python train.py --n_layer=10 --d_model=96 --n_head=2 --n_kv_head=2 --vocab_size=1024 --norm_eps=1e-06 --rope_fraction=1.0 --qk_norm=false --bias="none" --init="normal" --beta1=0.9 --weight_decay=0.0 --final_lr_fraction=0.05 --steps=3501
Each number is 50 + 12 x the weight over its row's rms, rounded and kept within 0 to 99. Layers, rows and columns count from 0. The size before them is the row's rms in percent of the matrix's.

# up: layer 5 MLP up, 512x96, rms 0.171, rows 330-361, columns 48-95
# down: layer 5 MLP down (transposed), 512x96, rms 0.146, rows 330-361, columns 48-95
up330 116:61 31 43 51 51 65 43 44 37 44 36 67 36 59 47 58 38 45 57 55 57 50 45 37 47 56 66 55 56 23 33 56 45 55 57 72 46 44 53 66 56 48 41 44 63 36 40 45
down330 125:63 53 37 46 43 66 43 43 32 50 39 58 84 64 40 52 55 38 31 60 58 52 50 44 59 33 57 62 56 51 38 32 63 49 56 62 28 48 46 70 52 59 43 60 28 54 73 44
up331 101:44 39 60 48 54 46 64 30 41 49 45 35 56 42 44 38 37 40 63 39 66 48 57 66 26 56 40 55 48 42 56 54 26 61 37 58 58 34 58 60 51 46 55 37 53 44 33 73
down331 104:83 52 61 46 49 70 67 42 53 59 64 48 37 72 38 30 71 59 44 53 52 50 50 37 58 57 53 57 45 49 56 32 63 53 64 68 52 44 76 74 48 65 61 61 63 42 60 38
up332 095:42 41 47 54 67 36 46 61 51 57 37 40 46 62 48 36 25 54 48 59 42 64 55 50 37 31 46 67 48 46 46 48 59 59 42 47 48 59 42 23 38 47 61 41 48 64 73 40
down332 091:65 38 45 59 48 56 52 29 58 51 51 43 74 41 61 57 61 55 47 65 43 61 56 74 45 62 41 35 44 37 68 58 56 32 73 60 50 44 37 56 64 47 38 51 46 50 40 42
up333 097:42 61 33 40 51 54 60 62 46 62 47 38 69 54 50 58 41 42 39 55 59 24 54 35 52 45 45 52 58 35 57 41 51 76 53 70 47 59 38 42 46 54 47 57 65 20 48 45
down333 100:55 65 57 53 32 29 67 44 48 25 62 48 61 69 44 63 65 80 49 56 65 51 54 61 36 40 66 52 60 41 54 45 56 64 48 56 39 44 67 58 45 44 48 44 40 69 36 42
up334 104:57 60 36 46 45 40 67 44 59 63 46 44 46 57 52 49 33 70 73 58 50 36 23 56 51 36 29 66 72 41 51 44 53 61 42 62 48 48 31 52 56 61 34 54 67 21 80 32
down334 101:45 62 38 80 41 55 40 53 57 56 45 51 55 54 55 42 46 56 49 35 44 66 57 67 70 71 58 46 61 44 61 57 52 52 19 54 46 41 52 53 59 66 42 28 27 68 44 52
up335 109:57 52 60 50 59 39 75 44 53 42 49 55 39 45 42 68 51 25 51 64 69 39 23 28 40 45 61 37 51 56 44 51 32 41 48 51 64 51 57 32 53 51 54 81 57 45 50 43
down335 114:44 51 52 41 66 31 50 72 44 54 38 44 42 50 41 44 37 47 53 61 56 74 34 42 52 64 38 42 28 28 38 52 47 56 70 36 57 63 39 60 36 47 30 51 39 44 45 54
up336 098:59 55 38 51 71 34 47 58 42 57 49 49 60 55 58 59 35 45 42 67 62 37 24 43 39 45 39 55 72 31 54 46 49 51 77 53 46 45 39 31 43 48 28 61 57 47 68 38
down336 103:48 75 63 50 40 71 55 49 50 57 53 43 34 51 58 60 50 49 51 42 49 60 55 46 31 28 75 59 61 63 69 49 50 60 43 56 47 19 38 53 34 57 75 61 59 54 41 42
up337 091:42 35 49 66 66 55 40 59 51 35 59 69 51 64 40 38 50 37 55 92 48 59 59 41 41 49 40 71 50 11 38 61 42 47 67 29 44 50 28 49 52 42 43 68 51 35 45 65
down337 089:55 61 61 40 39 58 54 29 51 36 22 44 78 57 56 56 57 51 34 26 55 43 38 56 46 41 57 35 48 76 79 44 52 60 44 65 43 54 56 40 40 63 30 33 45 41 64 34
up338 100:38 38 44 76 64 61 49 56 53 40 40 66 40 64 60 44 37 55 59 52 60 48 43 40 49 62 56 42 52 49 65 73 31 57 57 40 33 64 62 37 76 66 49 56 43 51 48 30
down338 100:52 48 55 47 76 60 63 58 46 53 49 44 64 59 55 42 44 50 65 75 63 47 43 37 55 41 54 39 53 68 26 49 60 47 72 52 51 55 20 47 31 37 40 63 25 59 48 45
up339 096:26 51 25 53 72 48 66 18 48 63 29 48 61 52 47 61 46 47 55 44 47 68 29 37 61 50 39 39 30 47 50 42 55 61 45 48 52 42 59 58 54 46 39 53 47 22 62 42
down339 095:65 28 52 33 42 52 29 48 65 47 49 55 50 63 46 58 45 63 53 62 45 42 55 56 49 61 72 33 66 32 48 57 51 54 48 44 53 28 62 46 49 36 64 46 59 39 52 59
up340 108:37 52 70 49 46 40 56 41 58 27 32 71 47 63 70 67 43 60 52 43 56 39 24 49 51 42 94 34 40 44 50 61 28 56 62 50 49 43 70 47 53 43 49 48 64 49 42 44
down340 110:46 43 40 38 56 57 44 52 48 72 43 48 61 29 44 49 72 39 38 48 51 31 57 39 52 31 39 68 65 55 64 51 62 72 63 54 58 56 18 54 40 37 49 63 48 63 61 65
up341 102:43 38 69 66 58 63 40 46 48 60 47 65 27 66 73 73 27 44 47 50 46 51 54 57 41 59 53 41 44 67 55 49 51 45 31 38 46 40 39 46 43 73 41 55 59 58 45 63
down341 105:56 56 38 37 41 33 42 60 67 28 60 44 61 27 49 58 60 60 60 30 46 49 51 68 65 51 55 52 63 45 47 51 50 57 51 49 50 68 57 45 38 33 30 42 38 44 68 47
up342 103:49 53 56 61 58 43 59 60 63 35 56 41 39 62 40 37 34 45 62 71 48 53 49 24 56 56 47 49 64 21 35 66 48 51 48 50 62 22 59 47 63 87 16 57 53 67 55 54
down342 109:84 42 54 64 42 47 36 42 65 38 38 35 32 52 53 74 49 64 62 56 59 74 58 45 61 53 57 63 39 40 46 30 55 42 52 52 47 43 53 53 44 34 36 37 69 42 57 53
up343 100:51 55 49 35 53 64 75 59 47 30 68 42 54 54 38 58 43 54 51 40 67 36 53 28 23 57 61 39 35 37 43 49 44 51 42 72 45 57 56 56 41 51 44 61 53 41 55 49
down343 095:60 49 46 64 38 51 54 43 58 60 29 64 58 42 51 54 54 31 50 59 29 63 65 58 72 53 43 35 60 57 60 42 50 57 50 33 31 48 42 41 58 70 49 32 42 46 57 49
up344 101:40 33 51 56 62 48 36 50 38 32 41 54 52 60 31 52 51 51 49 47 64 60 53 40 43 38 57 59 59 51 37 53 54 45 29 35 74 52 37 35 25 54 33 52 43 27 45 28
down344 095:53 52 49 48 47 69 55 49 62 57 51 21 75 31 44 71 37 45 53 55 54 46 48 47 44 60 70 37 51 36 55 46 44 60 62 57 35 49 30 40 61 58 68 43 60 43 69 51
up345 096:32 46 57 48 62 59 51 35 28 47 17 26 43 53 49 53 51 35 35 31 60 45 47 56 49 37 57 27 40 35 56 57 45 56 47 55 37 52 35 43 21 43 32 58 54 35 69 62
down345 105:61 51 37 56 41 54 48 55 57 60 60 53 62 48 46 37 32 63 67 52 48 64 66 37 50 44 42 64 51 58 59 61 55 44 77 61 26 50 60 49 38 54 38 40 55 50 50 47
up346 109:56 67 81 52 65 55 53 63 48 37 68 40 35 49 42 46 38 11 65 59 56 53 53 31 45 57 62 54 63 58 34 40 48 47 63 59 67 47 41 50 32 67 36 63 58 55 54 61
down346 115:55 48 36 30 41 53 55 34 43 47 72 56 50 49 55 48 42 61 76 58 48 45 55 20 65 46 66 40 49 55 50 56 62 56 74 44 57 57 50 34 54 40 27 41 45 50 31 69
up347 093:51 53 72 47 60 50 51 50 62 42 37 42 41 61 70 55 44 30 31 44 46 69 31 50 39 65 50 41 48 51 42 52 54 44 47 33 46 66 73 54 41 54 39 57 56 43 59 29
down347 092:64 57 57 58 41 62 47 42 64 35 64 31 44 38 40 41 71 65 62 58 37 62 54 61 52 26 49 27 54 41 71 49 54 63 62 64 43 39 34 79 53 34 61 49 44 44 62 54
up348 097:28 44 53 39 43 69 40 50 44 45 56 32 28 52 44 56 50 30 65 42 60 31 32 84 36 34 57 46 45 53 59 67 31 66 60 46 58 51 41 37 47 56 64 53 68 51 57 55
down348 093:46 33 47 55 34 49 63 67 55 38 46 51 47 62 46 50 37 80 68 41 90 68 56 55 47 54 48 50 29 50 49 67 57 53 58 79 51 34 44 47 42 45 73 43 68 39 56 49
up349 093:55 43 61 57 53 56 70 50 11 39 43 30 41 57 41 45 46 51 32 48 61 52 45 58 51 40 56 68 37 24 42 36 58 56 44 52 64 59 45 65 27 46 33 54 22 31 55 46
down349 092:43 54 49 57 57 50 53 66 64 54 61 41 39 39 44 64 59 61 52 44 34 64 59 12 32 58 45 32 61 63 40 69 58 56 52 64 28 51 68 27 54 73 59 61 56 65 55 40
up350 107:53 38 33 62 60 51 52 22 68 47 58 44 41 73 74 70 43 56 46 41 51 72 66 36 52 41 63 38 58 42 38 61 48 53 41 47 57 46 62 14 42 70 43 60 44 49 56 56
down350 113:37 46 51 46 36 52 65 53 31 42 72 42 35 38 54 45 30 42 17 51 40 07 51 45 57 50 49 68 57 62 59 73 46 47 54 46 48 44 52 52 51 47 60 57 61 49 33 57
up351 109:40 68 66 63 49 44 49 20 52 48 36 55 27 71 42 55 38 44 49 49 46 36 13 52 43 68 48 37 50 62 48 55 28 33 39 63 51 48 46 71 20 57 30 65 52 33 50 55
down351 116:42 31 67 74 64 41 66 67 57 56 59 42 30 39 47 45 51 58 60 40 25 53 40 53 59 58 43 68 41 76 48 48 59 38 70 43 61 55 31 77 46 59 55 53 43 47 24 67
up352 098:43 48 64 73 67 33 51 41 39 57 43 45 43 40 41 63 38 33 67 37 56 49 42 46 45 51 35 62 67 51 23 46 45 40 58 55 54 69 37 38 47 45 48 71 50 57 81 56
down352 095:64 46 31 59 31 36 62 47 47 67 54 49 47 31 48 45 30 43 46 62 21 48 55 63 27 37 51 45 50 43 63 47 29 42 59 71 43 50 40 36 70 55 50 40 54 42 46 49
up353 098:41 66 55 55 57 46 57 61 49 48 53 46 10 42 74 59 31 46 46 60 60 52 49 61 62 75 53 39 48 57 50 50 41 63 58 57 53 62 50 53 57 59 46 68 51 42 53 62
down353 104:61 70 49 36 35 57 53 38 60 38 40 37 79 62 52 50 52 42 61 45 63 40 43 70 21 51 67 60 63 41 44 57 67 42 52 45 36 38 47 63 43 47 39 47 43 50 47 48
up354 103:36 31 50 52 59 73 50 46 47 54 15 54 56 54 65 48 52 37 35 34 59 29 44 58 47 53 28 38 55 23 36 49 53 54 54 54 57 34 53 50 66 59 38 42 69 29 54 57
down354 109:49 43 65 55 61 43 33 25 53 44 45 34 69 42 54 32 40 46 59 56 39 56 47 57 57 57 72 62 41 67 40 46 69 68 64 57 30 31 55 46 39 41 43 42 52 61 52 58
up355 097:38 41 67 57 44 56 59 40 53 54 48 11 39 44 56 30 43 52 57 50 65 67 50 46 48 38 56 42 64 42 29 40 63 57 39 68 70 47 62 55 55 53 49 45 54 45 53 24
down355 093:32 53 46 38 57 38 31 48 50 54 64 49 39 38 62 42 45 53 61 47 60 46 53 39 58 51 36 47 60 50 64 59 44 48 61 63 39 53 51 33 21 58 45 41 47 65 62 30
up356 100:46 48 39 65 67 45 54 53 50 77 46 58 58 53 40 38 55 46 48 43 46 62 42 35 23 24 76 43 53 55 56 63 48 39 46 57 41 39 51 56 48 56 52 61 40 43 76 61
down356 106:41 40 71 50 58 43 42 70 34 56 45 55 35 39 53 20 47 51 60 65 69 63 64 53 50 54 28 50 52 50 49 48 63 41 48 57 53 42 61 48 44 44 47 36 42 64 44 63
up357 087:61 34 44 51 69 43 28 49 60 51 44 50 53 58 46 46 42 36 48 48 36 56 75 56 32 39 53 44 58 33 45 39 40 62 69 57 63 57 48 37 45 63 46 66 63 40 60 28
down357 091:48 47 52 70 27 54 56 64 59 59 66 30 37 43 41 51 47 67 50 25 43 60 34 38 69 53 54 42 38 71 78 56 39 41 42 39 58 58 46 54 56 41 56 44 53 39 34 52
up358 112:42 58 43 64 54 64 47 56 53 40 41 60 58 62 46 51 21 63 20 39 54 66 39 45 58 41 38 59 52 44 40 57 47 54 39 61 38 55 49 51 35 68 25 75 39 48 46 59
down358 112:52 59 52 57 56 23 70 38 57 57 57 43 62 44 57 42 53 63 77 45 55 62 52 51 60 63 51 38 53 61 51 60 52 62 67 46 56 51 72 42 60 65 47 77 41 56 50 50
up359 099:57 42 50 35 67 40 47 56 47 33 53 75 50 75 47 49 22 51 53 61 64 58 35 54 44 52 67 62 52 38 37 56 25 60 54 69 46 28 44 29 29 54 47 60 54 39 55 40
down359 100:44 74 58 55 53 70 67 47 51 64 59 17 63 44 54 26 73 41 52 45 47 34 50 32 48 40 35 61 40 49 54 49 66 59 51 45 32 65 50 54 66 46 36 32 37 60 47 57
up360 096:55 40 41 40 58 43 58 50 34 34 61 52 46 51 86 73 32 63 47 43 49 43 55 42 38 44 48 40 60 46 43 53 46 30 61 62 48 58 54 41 45 25 42 56 47 49 48 52
down360 089:46 52 56 70 49 61 56 44 65 54 51 67 55 37 51 52 64 31 54 73 58 58 60 74 41 62 57 78 58 40 47 48 44 67 45 47 41 36 51 62 39 67 44 54 61 30 45 46
up361 100:45 44 40 54 63 51 61 50 47 42 33 27 27 52 50 40 67 31 53 81 55 37 41 59 43 43 59 40 48 25 39 51 38 44 67 42 64 40 58 68 64 61 37 64 48 57 42 43
down361 100:39 57 68 33 49 25 48 63 31 43 50 58 42 49 67 49 50 54 56 45 53 55 61 58 82 54 31 55 24 53 59 54 59 69 56 61 44 49 55 55 43 30 46 37 43 36 57 43